Part of a small language model's weights.
Size: 5 heads of 32, 11.6M parameters.
Each number is 128 + 24 x the weight over its row's rms, rounded and kept within 0 to 255. Layers, rows and columns count from 0. Numbers have three digits each. The size before them is the row's rms in percent of the matrix's.

# layer 7 MLP down (transposed), 640x160, rms 0.0766, rows 40-80, columns 80-159
094:132136106145117142085143112104114120122138115149109132172105141071164124170144110188173138113132105105132151126156146175144130141146127120123133134156126154100156099182148101134143086125080077146127132114114107152095081133113154145136105078
096:127129133197137133155108143142155129146133145129130120107091102099104153136113155120137096144104152124120115122134104089123124118161097117113125147082158119109166176113078145128142129103118129152147112123102133132162108118130164110119134080
094:156122191169133145122123109131105173083105111138112155104106112150147124120102096146099141119133126124116125156132107146131133146127109121143123102160151113090121132171131134093154164137128136131103156152114152133153140192134149147143134102
116:114133133125128135133136157127142125141119165117153128136167120095098119134121113112158137078098164101095127173136130125142138153169097100133146149133137145122096132148120156141099054140136118135177125093132125134128102132166100092077161149
102:147093145126135122168106115142144129137126117119123126129095107102134149124117102132096132157119114129130149120152106137118160132153107097117119136176104130092140130150097115127121100139140116142135123135148161131090113163117160104125145110
096:124143119157170112085146113173126144123162119108126069143131116115149119127139124103132133132125097171159145162038124166131134114113113151100115130122121138103160135125150078155145119126123092130111147126135150099099168136130153146076139146
099:135151062120113117124143130104121130173102174126134139113080158142115124114101117146140148100139145119163132172095161093096125147155145155092092100132096165120151147145153115142100151109152129119166126155158136152195116144162100164103117134
100:136136106144106114093130118148100153156110111136133077101108120126117119139178096072110157149169156122113115116154132140127092118132147123110148099168142138136144157115153127124118086157100133108127149160118147146119111126155110125074148154
095:117142115101157125136167167154106086141183106123156098141154149125108128136121137119152127107136116129093168137092143128118147143079138094149104145122163103140152111129099131130139075122160109147163146144140109128152166080130182098133148141
101:072119197153117101134119148069158118133139138138103134108129136166138099084131147115103122127086138140121120143144144123192134088140121099119100123150115122130138116139140109115146113106129124091141124092135124134112172134136148109137190134
101:116113152103133182148130124126117141115161121183126133100117125165177101148126128120121139126101141131126188172108153130125117128091131148148169143103105152128164117114186175105070119156175155123111094132151119134158087112171114158133127138
092:115136172150138134148097117140125126150148125144173109119125075164124146093113075128088108119168090126153095144117124112123090145139134094130117129084138117159140161114150122101137113115147109103132155072126102112143107125128136152119083134
096:145116051150089099155138128100124142113149130170105151110141122146162104156134178090148114154146077142108169167214133098121132115126165148117143139120158156138134130144164160153131146128094123152114118126118113155104150131118146171151130070
087:101124159137083145097119132147141172132070102100112122131131129132118109130112126106139127122140124129144095183194137104142132104135125116127134157127115124185117158112124123074181120150145157162111141131104113115158147081120141155075127118
101:119162150101109099128124141097115164088083097130160142145161117161138162106086090146127111118133132125133139129081135105134147097113094128132135131087136116118133162122131140157123149101153131123103107148100175117152112121181129106093124127
113:122128160134151139118134140110072147098121121091150137157101076158125140151114124142124116108137106149095092090095129128139150134096145129119114124114102158101108128140134093106132189135123168141091148089128104113164153118168089142089161118
097:121131167139135165120107150146167164165120129079140139124145088181124158129140173142121164157086127137152140114080120091147151139163140130122120145146134123118124127138113146096139095101102121123157133137120130147128076127152145147130120122
092:114158087092153188126149110126128123093105130137086126168121148122140100152128130140124142097137144153123165131134138101109137135140152146148098121081126155138137154083145132119113084139117137112084116151120155107098151114194160122101137114
100:106112203120120109128145144122135092147116136120081099136137106134126088143146138147147129102093133106113124115172123105103169143136107129160121167130112109126144138109163149153094102152152128159122132161092100113142107097109155108077106153
088:104130143144116153118132118111111116177120127122123140156129173112092125121107154143097136126133105150116146078119113171108087131079136120117155128106121096136121144143141148121119098091130123091148088101132090108088146085109105168174135133
103:132123099135133135152142125125104109108077156082148150151154137151158152113133127129145145112084125136118125155151126160142160071147130125125138105154144145123106130132099109164153050168118154131163110134139136124091094114083146131096147119
101:124109168126159156136116142134131107148146170143104123116124119140118075131137115086135118135130134129152118124121175142053135153119105126107124155118078141124115100100116138143149119135107108152083163143126117170105146142055134109117109139
100:130118060124091151096140146139121138146112080145112124151129105133098110116148099125168162134143159121098154076124105086099106116090097127140108100120126137144086153133128133153117056130128164140089140134166150153162146131125094084086150115
098:147143069145141156135131112158111138123146157141125118153130116149116059148118150104137101110136103145171131090124115097153101120120120120129130171157150169126132091102148170132100164159126175129128142109153181116131134113134105123106127115
103:147180128194134097156130087135104138124159125133135118100088099124091123101157130142093159134104159157141112148117130137138092194158139132134141161139164106163116082142129137106093124124151128135156109115126122141129095103121107151146110125
090:143161108102110141142161115090133146117138127116115091115099107164099120104089147126159141116102163116137122219117100127135120131137133146158124076184128112101091125127154127119147057183149143121111105132144131147113106128148134122125126127
090:145105091111124157128094138137137155139117165109124125103119137116159132169091171072121141145138130138136137113160109091136085158141144121115122106104127136102168077139093180138154139145083151142134134132144147144103163098137121127164157133
100:108137148121108113139131094103105125117136108131134117131111139111111090159155102120140108148153119157150153128134101076145110114188139169138120143087082159128105129121150181122111112145106099113112114135112115077147174103077163149092149150
113:136140103143131126125146134106122130148164109131123087086128141138088109109114144070113152113148157142087155127132126096162150177123137108141160161123122154141083152098133134127113133145122128113117069110145130122120133123085143149134099101
096:150109105121119149132171129147116128121124144143092117156146136165091143069135150142108155117153150122169149150146110097090126121123116138130125099125160137134146151121075141151106100124121121118157103118164158168087141176145165118151129099
108:107085133135105136134112151116136139135124116160114143106078127075144093135107136109127111150128100095164103123101121141116089173122121137188113113157129128136180101166145156116106155132120166111125097096159089128121160102161114123134145077
090:102147173097136128130132138140081106133174159133100120173156136140061127137137191147116145155158125155156117078131136138134157142091145156169149110124096114126127124126160108162100089102098162149148117133114138123146173133125119143141107105
105:107112154141087164165164122108146152101135133137170130094139126149167156151095130111106144155141109131114111139126159146129094145118137117133103100087145121101118126106122128162140076169120115122114138107111139106117181144168115170079148136
098:128079134140138146112122123102137125128129093147147123147101114149138114128130113135143139115141123119079115121133151099104133159155071148120152147121095139121141157117125100150139095172125125128124100138105156138147146137136089164152111086
106:137087175091140134145141111132081115151113164122129118122135129138094134090113110130196104134134112124171153188088106143128166115140115117125129087147178097154096112103171112132121061129146121156153151132112132123118128079100130144161159136
103:104111146171141128159131171120120141182156153122155154163134103155098089101114124125130169132118137110154147119110181090111127127134123119124153132084147119124099189136140155123135116153114125174120096147129133133139128166117100105162085133
105:125124191119150128113086150108118143144121098105130123132136132137082115091105113127145114093165138129166097154122155168113118124147162104118110100117154115144147117109143121121125149109099140076142113103142126121165125125115193139121163146
101:148144109164147102150158158112134093103117103159100111125114113086176141118104094091112154120099140122128128162171102100168165116118144131091117136099137106138118137154101141100140122158087093134137087106156062111114100105150154122103147126
096:111166133116120124120140145087128091126128134108111111152185132121140141164099061105119145124108140128118084100137126138132100119082123131146113134164131159134125102124154109150135107132142082124125087080125100134132144134116180102119145073
106:132114133113095154152087138105108099168104134114143116137096157116136103108140100120126161134077127128125104115097108149092101173156148108120122063094131133130081124141085156124118109139138095117130127143126101088120119134074113139111115110
108:123129226109124150135126119132125096127131121121174152107093115162123138110149125138110109127149103128138112136144171128109168121111152096117133133164133133107133093153173105064131106090144139058145142123121141129136178128084128176124107113
# layer 7 MLP up, 640x160, rms 0.066, rows 41-80, columns 80-159
098:101131132063133141116192114104108128132125161121163164135129162149104115140149144123129108116111109124113133095149131149121130167090118150162117098123089114127098150085154135146100143122144134168099117127152138079170140166147108111170080146
097:122118144127144069140153142134140063093120130081144159183177136119105149211094144119121112098135104123152111123112128116071138100112125117125108133139134086166145088139129113130129144136161109107153141090161127149126103114126115077133170150
121:132104125092126124164144114129089091141103109129139129162139108145080127162125097152096154127129136105138123107136078127102085123177110144119128178091118101187114127079145141067141125136115122140128126100132115100125115131115139073111167143
099:152142096126192146103148137111172104125124138114110165119088147126127164105148134168130182106128162126140154156125124119110105154122141132114075142126110106145191111150164102077120137114123139119124152145126094142088123133120140116136115107
095:140122159111147128196136085103117092080155121069127130116154145149173162151162134170125138080126125126131114113137148128127092130166128153125119154110118126087167109080139102139114152104113123132145189088119159097123149114133148140139099171
097:092153119075155120113127117138074121128158149134195103150184141131155148137094154112117128129116131170130089130133160131119113160154112151126116134116154140142127087081141138120113154149129154162155087116139136130108091158113114123129098175
103:146120087162165105186165114118094124152119169107140151142120138120123130111131128095115140177173101119119120108107134114161122134174183130173098102114139107133145087117082131108104157103146161082073111134118130170132108131162152128119133145
094:135091150152124130129132098077108135092120089124167148111114130135126140098146120130130128109117119107164136161144129151127120141167133131142097119090087109084131132116125123100146144113116129118058128083132132107130161132131148121135125123
101:107085147128166139153153111141124090105129137110117120088156119163121141111132133140114107148150147162145115096123159131159183116115143101117072122168135110147161117138083130093163138134131137177112128143151189125165104131125121078172129111
099:149160130137127176141154124128115115137144135141186142143141152066142126174102156130147151119142141131181169158079135103146125133146146102132151135131125095161153096117077148133150124174163101106123165100139101106139131132203169117133127151
093:079105139107110165152157125113107126098128097159165133162140122157132126126127111157141097151103125141142135106143163146118113098121127125131104170164161124093124140086152148153139128146171147120160153149100129110132117197132121137133184145
093:121151130097143155102150099151100133106083179138134123137097167106114128133151164136099135087122169124138105109117139147116103154138130118126130143178095137097162165090143117105150156129117139116164154099116126163138154130112121150148143156
082:163154128161124120142146110134102115146161122108151106133121112101157150140142154145086138131126099146141079133111145138125083128107127147149175124112135164134110157121188125096086141085127122120128142177121132086142133140132158158135135180
100:163078169137150126150138097111115155113142146110113109100128151147128131108158121113142097151126096119127113140142135136156126128157113169160120136144149120080133135128153149124103149127126156078125127129119157106143108133111141133113076136
112:106143112094170144173157085126138138092102122107167129156171077092101161138144092182107116124143129135142100100136146170105110123123118158120108180121130148155169167098127129119144136139115135143129195108129153102183132140169135126142105151
097:142146118131104119121159147134125089143144130140113129122112134103162156149146155144121113122140123155117158080119130155112143103101101116133114105156141108122117160127132114106126133107127128140129148086076124102111088154115157142147143151
091:180142138141116095153121124125129091114095132115107138134130076163143145133141129123105138136149119119119099103083110136152142072110132053150154142135157100150139105119116104134172105108078152162153141122110131155129110116118107098134129139
100:112077086154118150140169101141097077112150118088103172146170120174116149138133122160088125080111125119100123110120122137111169111136152123149117144104140110158168131125110118139168129080112142159132121166126137082143129140135132079089152127
084:114143112138122150146160121140089166137168060131151168137125135121098131149155134133109141165148133142134130116110109115099136110120072140128119149137119118162121115109140148147114132124124114114155148082134100133196120122087160153160104123
106:108119070171150117132127101123103141127081106132159101118151116129096134133143144157097131118118092133114154139081134157142144137100091129133112132102156102150135146107091092125110128134133102122124146118114170083146116119123147064161138125
104:158094140110139140145148111145141129100106123092161161144137167136154125137101086108109164148115146158152082097089144143137138145138100143140152134130182111143150082121078099143181161117142142160152127091091159135106130139144126116119112131
096:104139162114153146081141153143128096110105104110131132168116122121127123134121179176117131099111118093162129149114107111122109163089135152185143142118137116138188121119147093116109137095135102117109137144168134125103125132094147142085147120
095:113080118104136175129121135137140185114142090148103127069138148112106153125124135146125128128131157103153132111080148111134115112105148180142134131175121118105112181123152150103127118097154144136094072132171154133153152117140119156168127092
099:112117150122143156154170077147137138129112131117147147163119100160093093127172132151091124150128143150173095091140121166159096124122155120093127091124107114125119090128130143167113170097130146141135114126185113117119122116156133091138137157
091:145150094108155096073134108097133098129107090128166106143116100145097130150130135195134117080140100134158129121149119119119113117151092085120108139133129112148137132116133131147120121092097090124131159154089209118125113126147132116136123127
083:131135083079110166125134135133120153127085074106103133161152135164146117145146169112129093138178115133091147079126171098128080156132134146108092102123111114089143123157090122165109134127100139166140162082136145128138115136165099130146090101
102:106139117118159128164125121156110123127122107111129134130115112079082117155140138129095128128156153116127152119118126158121095138169084138158106123140138134140173133095131128128103151112127098154142160137133121116164145129122204144123151156
106:156132082146139104133114111138074132110123137113122149154097166132149120147162131152115155174136121147179113135101122147091128138126129128103105151143155106144135142117148104087126149075095083126160117118159134098136101180118114141157129184
093:143164133125153104138156134139093147116142112118121181110140125140120145119090183121120144176136102190144145134104144140138091090138157138146096098110143121133131106143098123131109150118136123126129134139174147159135100153123154118122136138
106:120130128107114117113103128117086125107121113107185112094116116094135111114099167121102129109130142121190093109123168173138074160102146122089136123149086086168185157095127140125163145129125134130144123152109127135135131150095152116108126195
097:147116134171101131130136130101108149095142094106123177080124093123139145094126110124141151096157131128116160134113169124097111116162092108155148138097174120136146092116111176077168121126113136148097131145122148164145126121136110133121129116
100:102105109124131103147167103131102126094121091098134110119169100146151134141158109120142074146154094136144087130110149124139159165127110090119093114116134130115125142153086065146118166112185152128122138080149141115126138146144150158115144131
097:133143133139134124131125121147075090089127119119140103129170153131114154157105147183136160094100136130141137116112140106110149130111157111110121153109119106130156139118183132126157137112133133163138146173131132138145113114133104132153088126
104:132089151135152131155143111130105138106136125133158120154134170140113122163138136122128094103159094124115142081123148149134148147092165153092102160184168102170136142131131086116121149117160112127111115093138148102145122116136132130143129130
101:069089141093148120137161154117090135108082105103152147130112134136113177111131094155144104140154141127149157104127114154139137147109082096111130126097149136129157111122105141119160137111145146141072150124159123149123121134106216132141181133
108:129104138152171146126138127113122161124179091119101156097130123106110150157176123162102136164124105164164108107126177113168139130159137122113134131130132139092165147141120095112091109127173114109129137125131155129150117124111125120142111103
104:129099091107149120133170135138124118110112131074134091113108144112164123157157132110131151144099137116149142125129100118086101100156163126119153174178113105114130130115143137123135151110112079124106161119097159165108129143151119109122120136
098:157096123102148155162137159132077158168120115130116119103106144136082150126154142179105161153150116144146118137135146132158081143151089090191108121148107087104124144097117147130127124126095119123144101147095137107155080195134111112099107141
110:132131080089146119119171114102126153120083086137118152147128121093148123143140109146114141126143122158120125148145094134142139109138078112113129145102163122131132173050141144073149137127153090123122111113115145134155145146130120105117160113
110:136110142130180114136129131149118127095129113160135141121117172123087166115133175154092171146176099157128123132087158159131148131141124104139108137115172107139134127106112131167117103091148107147141134147116124069138130165139166135127153134